From a checkpoint of a small transformer trained on Wikipedia: MLP 256 SwiGLU, a variant of SOAP for these matrices.
Each number is 128 + 24 x the weight over its row's rms, rounded and kept within 0 to 255. Layers, rows and columns count from 0. The size above them is the row's rms in percent of the matrix's.

# layer 5 MLP gate, 256x96, rms 0.149, rows 71-81, columns 0-95
size [ 88  99  95  97 100 108  95 101 103 111 100]
[[ 74 125 121 171 129 100 146 138 138 103 102 100 133 186 146  89 113 133 166 111  94 143 100 161 128 149 151 110 130 120 149 151 111 115 181 160 130 125 129 121 140 117  84 131 130 146  96 100 129 118 141 144  98 125 123  86 129 140 132 160  91 155 147 127 123 154 141 131 110 108 161 109 106 131  99 127 115 156 136 163 119 135 173 156  82 185 102 124 134 145 137 105  96  94 128 120]
 [149 138 135 111 103 140 144 121 159 130 103  92 105 120 145 147 126  61 127  97 135 190  84  80 109 123 132 145 110 101 114 133 129 156 115 140 102 133  92 122 120 118 140 165 123 112 189 106 103 113 139 116 136  85 114 138  94 148  88 148 115 173 119 106 157 172 115 145 133  95 100 142 168 110 183 154 121 135 135 129 149 135 152 113  95 123 122 128 102 119 138 127 134 126 140 120]
 [130  98 144 174 133 116 127  88 119  92 120 132 104 122 139 126 134 129 125 179 111 165 136 131 157 117 177 138 138 141 162 122 116 123 205 138 142 172 163 148 143 119  80 127 136 119 160 121 133 134 134 140  70 111  96 105 175 119 144 123 111 157 138 147 139 118 107  88 141  99 147  98 131 137 132 131  95 106 129 121 170 116  90 118 129 107 122 128 107  82  85 131 139 115 115 141]
 [159  86 139 142 126 146 110 115 121 126 115 150 129 130 122 145 107 201 143 104 121 193 140 121 116 129  91 134 120 130  94 128 100 145  95 124 154  96 133 186 126 140 178 111 146 144 106 147 147  77 158 140 146  98 146 129 175 153 137 134 132 159 134 107 148 110 172 144 117  98  87 132 100 124 124 100 125 114 140 149 117 117  91 106 165 149 143 143 114 124 124 172 125 143 120 144]
 [124 112 153  85 122 137 153  83 126 145 161 130 125 122 168 150  97 123 109 161  72 137 118 113 137 133 134  84 112 174 131 115  91 116 106 113 121 130 135 124 102 124 138 167  87 161  92  96 136 142 108 131 103  94  62 124 172 138 110 119 134 127 158  99  99 124 116 109 107 182 132  97 127 123 145 126 121 155 119 132 139 146 140 100 141 124 121 124 109 106 126  65 115 122 119  94]
 [111 103 145 143 108 163 127  87 155 133 119 164 160 150 141 132  97 148 162 116 132 140 108 141 126 129 110 115 180  90 128 144 131 127 114 178 128 120 135 124 134  92 135 108 133 168 132  96 131 135 105 133 118 115 170 154 146 125 138 109 172 136 131 121  84 139 147 142 177 170 148 128 125 118 135 135 105 151 114 176 148 137  96 156 106  63 152 116 135 115 119  75 124 119 145  73]
 [125 112 108 124 162  95  88 133 148 148 113 120 115 129 120 153 127 129 121 156 137 126 105 115 114 156 146 106 111 106 148 139 100 124 135 116  96 134 127 174 101 109 185 154 109 197 132 170  92 117 151 108 135 116 141 133 130 148 141 139 136  92 134 115 135 121 135 134 121 133 129  86 111  82 126  96 177 175 108 112 111 146 126 119 141  68 161 118 154 150 100 146 128  77  91 149]
 [139  89  88 121  94 158 156 132 151 125 156  80 140 103 143 125 106 139 134 182 122  86  96 122 118 118 149 134 110 106 141 132 135 162 108 134 118 139 142 154 143  83 150  79 129 108 107 140  54 152 102 147 135 102 139 150 132 125 125 142 127  86 131 131 142 148 139 135 118 156 164 114 114 152 141  95 136 125 108 148 169 153 135 149 154 131  89 148 122 107 159 104 184 121 147 131]
 [177 111 136 124  97 116 155 109  79 128 144 127 134 125 103 121  98 123 125 157 128 182 128 119 147 144 135 136 103 161 109 149 168 155 136 121 166 108 102 123 135  90  73 110 126 107 145 109 135 116 168 132 139  98 137 112 170 147 104 140 168  95 148 125 144  82 164 106  82 154 107 125 140 142 130  75 127 134 105  96 133 115 173 175 142 127 131 153 102 129 123 152 128 123 131 135]
 [176 127 100 183 122  97 119 120 172 155 104 103 124 144 148 147 117 177 128 150 158 136 120 130 114 127 114 174 147 153  79 143 117  87 102  92 130  90  99 157 150  87 134 120 110 137 105 135 133  78 151 103 115 130  81 132 135 157 124  92 112 168 111 123  82 151 120 115 155 168 106 144 139 137 140 130 143  96  95 126 102 135 117 121 115 147 123 129 138 107  99 146 135 136 144 138]
 [184 195 163 117 143 163 148 141 119 118 104 168 158 153 139 163 149 128 129 115 109 128 167 125 129 158 143 108 119 143 110 138 125 135 124 150  96  91  96  89 135 102 118 116 100 128 124 131 155 123 136 146 127 148 114 158 147 120 120 109 124 147  98 139 142 169 128 132 154 137 140 155 117 176 168 134 214  93 116 101  88 133 114 130 134 128 137 140 127 151 163 108 144 147 113 131]]
# layer 5 MLP up, 256x96, rms 0.152, rows 71-81, columns 0-95
size [ 96  93  93  94 103 109  95  99  97 100  85]
[[118 102  66 100 103 125 102 143  99 112 135 137 114  95  83 142 142 113 144 155 150 123 177 139 107 125  78 107 146 110  86 115 147 151 114 129 135  95  94 145 113 159 125 103 163 112 126 123 101 169 146 109 122 105 123 147 170 111  91  65 149 134 100 142 120 123 131  98 155 163 103 101 119 136 145 123 141 115 157 109 124 121 129 135 140 135 139 146 158 134 180 120 143 158 123 163]
 [184 116  94  80 110 150 111 146 116 107 148 140  72 112 105 123 169 106 155 110 152 160  88 119 144 102 111 101  76 100  77 143 139 162 157 139 130 143 115 115  94 133 107 105 140 131 130 114 120 120 115 107 112  94 145  80 119 142 144 105  96 127 111 138 153 134 123 150 133 171  94 185 153 168 107 138 110 128 129 116 100 120 152 117  96 120 152 144 126 109 125 126 135 128 129 142]
 [130  95 136 127 134 121 130 166 152 130 125 142 128 114 161 118 173 153 114 165 147 142 104  91 131 129 146 126 122  88 121 137  81 149  93 130 101 143  90 125  96  89 145 127 124 135 101 137  93 134 149 108 157  86 136 129 104 112  78 126 188 145  96 122 102 117 136 141 141  99 142 106 132 113  85  82 131 147  93 133 137  89 125 137 116 113  99 101 124  88 131  86 125 156  81 129]
 [112 159 114 119 153 108  89 142 141 127 107 116 164 122 117 177 113 138 106 146 127 136 137 157 136 135 134 107 164 109 158  85 142 123 107 121 121  98 127  94 144 129 125 164 122 134 133 132 103 103 140 111  82 124 154 126 100  84 155 121 106 116 127 119 148 179 104 124  91 105 101 142 116 137 178 133 129 216 141 130 100  90  83 150 142 153 112 123 154 103 111 145 134 114 154 142]
 [ 87 133 163 151 181 117 116  61  79 179  91 142 127 142 127 165 126 124 159 104 165  81 111 135 129 118 177 132 154 152 112 115 106 142 123 112 135 140 134 119 142 139 110 168 130 102 111 136 102 148 128 134 114 156 154 124 100 132 129 129 149 108 121 158 118  94 172 136 126 106 143 141 116 100 159 133 106  99 118 101 108  98 111 137 135 142 133 136 102 121 100  89 114 141  78 109]
 [172 106 164 129 127 141 154 126 140 139 146 113 122  98 171 152 129 151 127 127 146 147  99 158 105 132 132 129 144 111 119  87 110 136 175 124 143 100  81 135 117 119 106 126  82 108 151 150 119 132 120 171 146 169 123 156  65 123 160 148 104 120 172 111 141 159 131 163 117 115 131 132 113 148 121 158 180 113 142 151  83 151 129 148 137 132 123 128 146 113 160 182 152 117 157 138]
 [155  99 140 137 154 130 155 127 107 184 135 148 133 126 132  81 139 119 135 123  99 104 128 101 159 117 129 172 134 165  77 162 148 152 151 159 148 112 134  96 121 137 141 111 121 130  57 123 148 130 151 129  88 120 115  57 149 128 124 131 147 146  98 142  95 108 121 131 139 125 127 120 105 151 153 156 144 124 182 178 159 124 120 134 124 128 102 107  96 142 101 131 134 127 159 112]
 [155 128 145 127 116 198 129 117 142 113  58 153 119  94 122 129 133 124  97  91 131  82 118 108 125 130 154 101 100 135 107 140 118  79 143 174 148 104 138 113 137 131 129 141  94 105 133 108  85 133 125 112 137 127 116 119 138 117 122 133 178 116 160 138 177 136 135  95 117 118 147 119 156 124 122 154 126 111 135 107 101 188 120  92 141 161 158 140  93 138 120 126 154 159 104  99]
 [110 141 150 144 144 130 160 160 137 174  89  93 148  97 117  98 127 108 109 146 102 121 152 142 111 139 219 145 120  94 117 164  79 153 124  96 106 152 130 134 103 132 164  65 141 168 131 125 104 120 146 137 115  91 119 153 142 114 127 141 157 138 157 127 150 128 136 145 100 115  99 116 135  86 135 114 126 156 143 105 125 169 129 140 133 118 124 130 144 120 136 132 148 138 116 177]
 [ 94 164  82 132 105 103 102 165 110 107 125 142 125 153  92 126 156 154 169 125  92 115 102 117 130 131 187 136  98  74 192 128 117 134 145  92 154  86 166 136 124 142 146 148 183 113 140 129 132 138 103 113 135 133 112 140 127 119 130 122 122  85 113 114 146 155 141 121 141 119 145 124 112 158 159 106  54 140 117 135 104 154 124 128 146 137 123 132 133 135 129 153 128 119 116 102]
 [ 96 156 139 127 151 108  82 114 120 151 216 117 155 153 146 115 159 100 144 116 169 131 136 155 129 111 132 145  82 123 157 104 129 124 172 108 155 129 138 152 171 119 164 149 125  90 102 144 120  88 144 137 120 150  98 149 135 123 131 143 144 139 124 110 123 168 110 115 146 142  99 131 121  89 106 145 104 143 121 115  89 167 141 141 118 108 160 111 140 112 138 161 140 101 171 131]]
# layer 5 MLP down (transposed), 256x96, rms 0.148, rows 71-81, columns 0-95
size [105  90  95  91 100 110  98  98 104  99  84]
[[123 155 148 114 147 108 117 152 131  98 132 117  84 107 104 136 118 137 116 175 109 148 148 154  93 141  87 143  98  99 140 150 104  91 151 151 150 123 106 161 170 138 123 117 160 117  96 159 162 157 124 138 127  96 136 171 114 137 102 124 131 117  62 136  75 119 109 139 170 165  90 124 119 137 118 160 134 129 140 121 140 135 114 109 119 118 165 161 168 152 146 145 123 153 126 162]
 [150 129 150 157 140 182 142  95 141 133 160 128 122 131 140 158 141 143 145 138  91  99 131 114 122 124 143 171 178 168 163 112 152  91 149 112 155 136 105 143 115 116 119 135 100 166 115 124  95 129  95 150 131 167 116 179 150 109  86  91 104 138 149 115 148 109 163 102 122 139 126  76 131 160 126  75 117 154 159 175 112 128 124 129 145 119 134 126 126 168 135 116 155 140 132 140]
 [129 128 100  95 136 120 135 164 111 116 185  95 126 158 137 139 107 121 140 112 158 130 141 157  98 104 130 159 142 146  84  74 123 124  92 166 143 142 107 126 142 150 150 125 136 141  95 152 154 122 145 105 160 148 143 139 105 109 104 145 109  65 136 116  93 105 150 184 126 127 160 165 133 144 112 140 138  94 132 133 131 167  96 139 120 117 116 140 159 183 129 121 105 102 138 157]
 [125 144 111 132 138 133 132 133 134 126 149 122 125 171 134 122 119  81 103  97 146 122 127 145  92 122 138 127 110  93 133 120 142 127 130 134 127 151 155 153 105  93  99 133 126 119 105  88 147 148  96 176 117 149 101 107  90 104  71 151 147 135  89 107 146  87 122 107 195 123 143 133 109  98  84 108 138 119 127  85 144 112 116 108 126 166 121 168 128 187 156  96 121 113 100 134]
 [121 165 130 160 136 122 111 143 141 116 136 116 146 118 130  73 193 132 111 135 160 137 133 110 117 116 112 142 119 112 160 116 112 138 147 121 174 143  81 121 120  92 133 124 126 116 107 150 118 151 110 131 107 131 165 163 107 113 164 117 115 101 168 164  94 170  90 105 131 113 136 103 149 167  98 171 131 139 113 150 129  78  93  98 112 142 119 127 142 173 166 136 139  99 127 164]
 [117  92 149 137 119 147 113 158 101 133 168 126 134 110 101 103 146 129 132 144 117 106 160 129 127 125 135 106 154 158 112 168 130 120 104 122 136 124 153 132 105 102 116 134 127 134 121 111 113 102 114 152  77 192 218  87 150 148 118 144 145 108 115 146 136  97  83 113  97 105 138 146 121  85 110  99  95  81 116 116 134 139 144 182 107 104 145 142 138 130 109 117 132 144 136 145]
 [137 155 160 134 134 120 132 138  82 108 127 117 136 134 128 176  99 112 131  84 142 120 122 154 115 186 124 104 135 142 149 118 131 125 120 130 152 134 117 115 132 144 114 134 167  83 152 100 131 127  96 159 147 143 159 182 167 123  82 164 140 156 161  90 174 132 121 122  84 103 120 142 176 119 131 144 123 104 117 101 113 133  98 115 137 152 144 159 150  79 157 132  89 140 137 128]
 [107 116 131 140 103  92 155 118 108 138 106 156 111 145  93 131 139 121 166 155 167 124 141  86 147 146  95 125 156 122 102 132 183 139 130 105 114 167 110 134  96 152 130 126 129 140  93 102 184 124 139 150 145 150 126 128 123 130 118  95 125 151 111 151 150 127 152 128 101 109 147 130 133 100 135  97  59 110 103  80 191  98  90 133 113 125 130 144 106 155 127 148 121  94 134 151]
 [124 152 167 141 120 108 144 128 130 154  88 118  87 165 116 140 174 147 139 121 130 128 149 103 159 159 101 121 138 134 138 115 108 116 124 138 129 113 156 139 135 145 114 128  95 168  74 133 144 125 107 116 129  97 146 130 128  77 103 121 120 127 123 123 124 168 109 131 153 118  72 130 103 132 113 176  97 112 155 155 182 148 111  95 115 115 134 164 160 111 101  61 128 129 154  96]
 [105 157 124 124 189 154 131 123  61 135  76 132 155 108 108 119 161 134 114 140 109 113 152 150 102 148 102 107 138 164 129 137 119  92  97 140 132 117  77 138 142 121 105 148 100 125 139  98 139 130 112 160 160 124 111 129 113  92 127  83  96 123 158 129 113 118 157 121 140 111 162 153 165 170 153 146 139 115 152 160 112 119 120  87 129 145 112 117  95 115 117 146  79 117 148 108]
 [126 151 137 162 121 156 176 101 104  96 207 145 129 139 124 129 101 194 123 154 128 138 157 163 120 118 162 102 109 105  95 132 165 109 123 136 113 131 103 102 115 125 138 110 157 124 104 148 133 135 113 109 121 135 155 135 155 148 109 141 121 120 141 127 128 125 101 129 125 161 153 113 125 132 142 104 180 109 103 121  69 126 119 159 158 114 102 168 112 152 107 105 142 146  79 102]]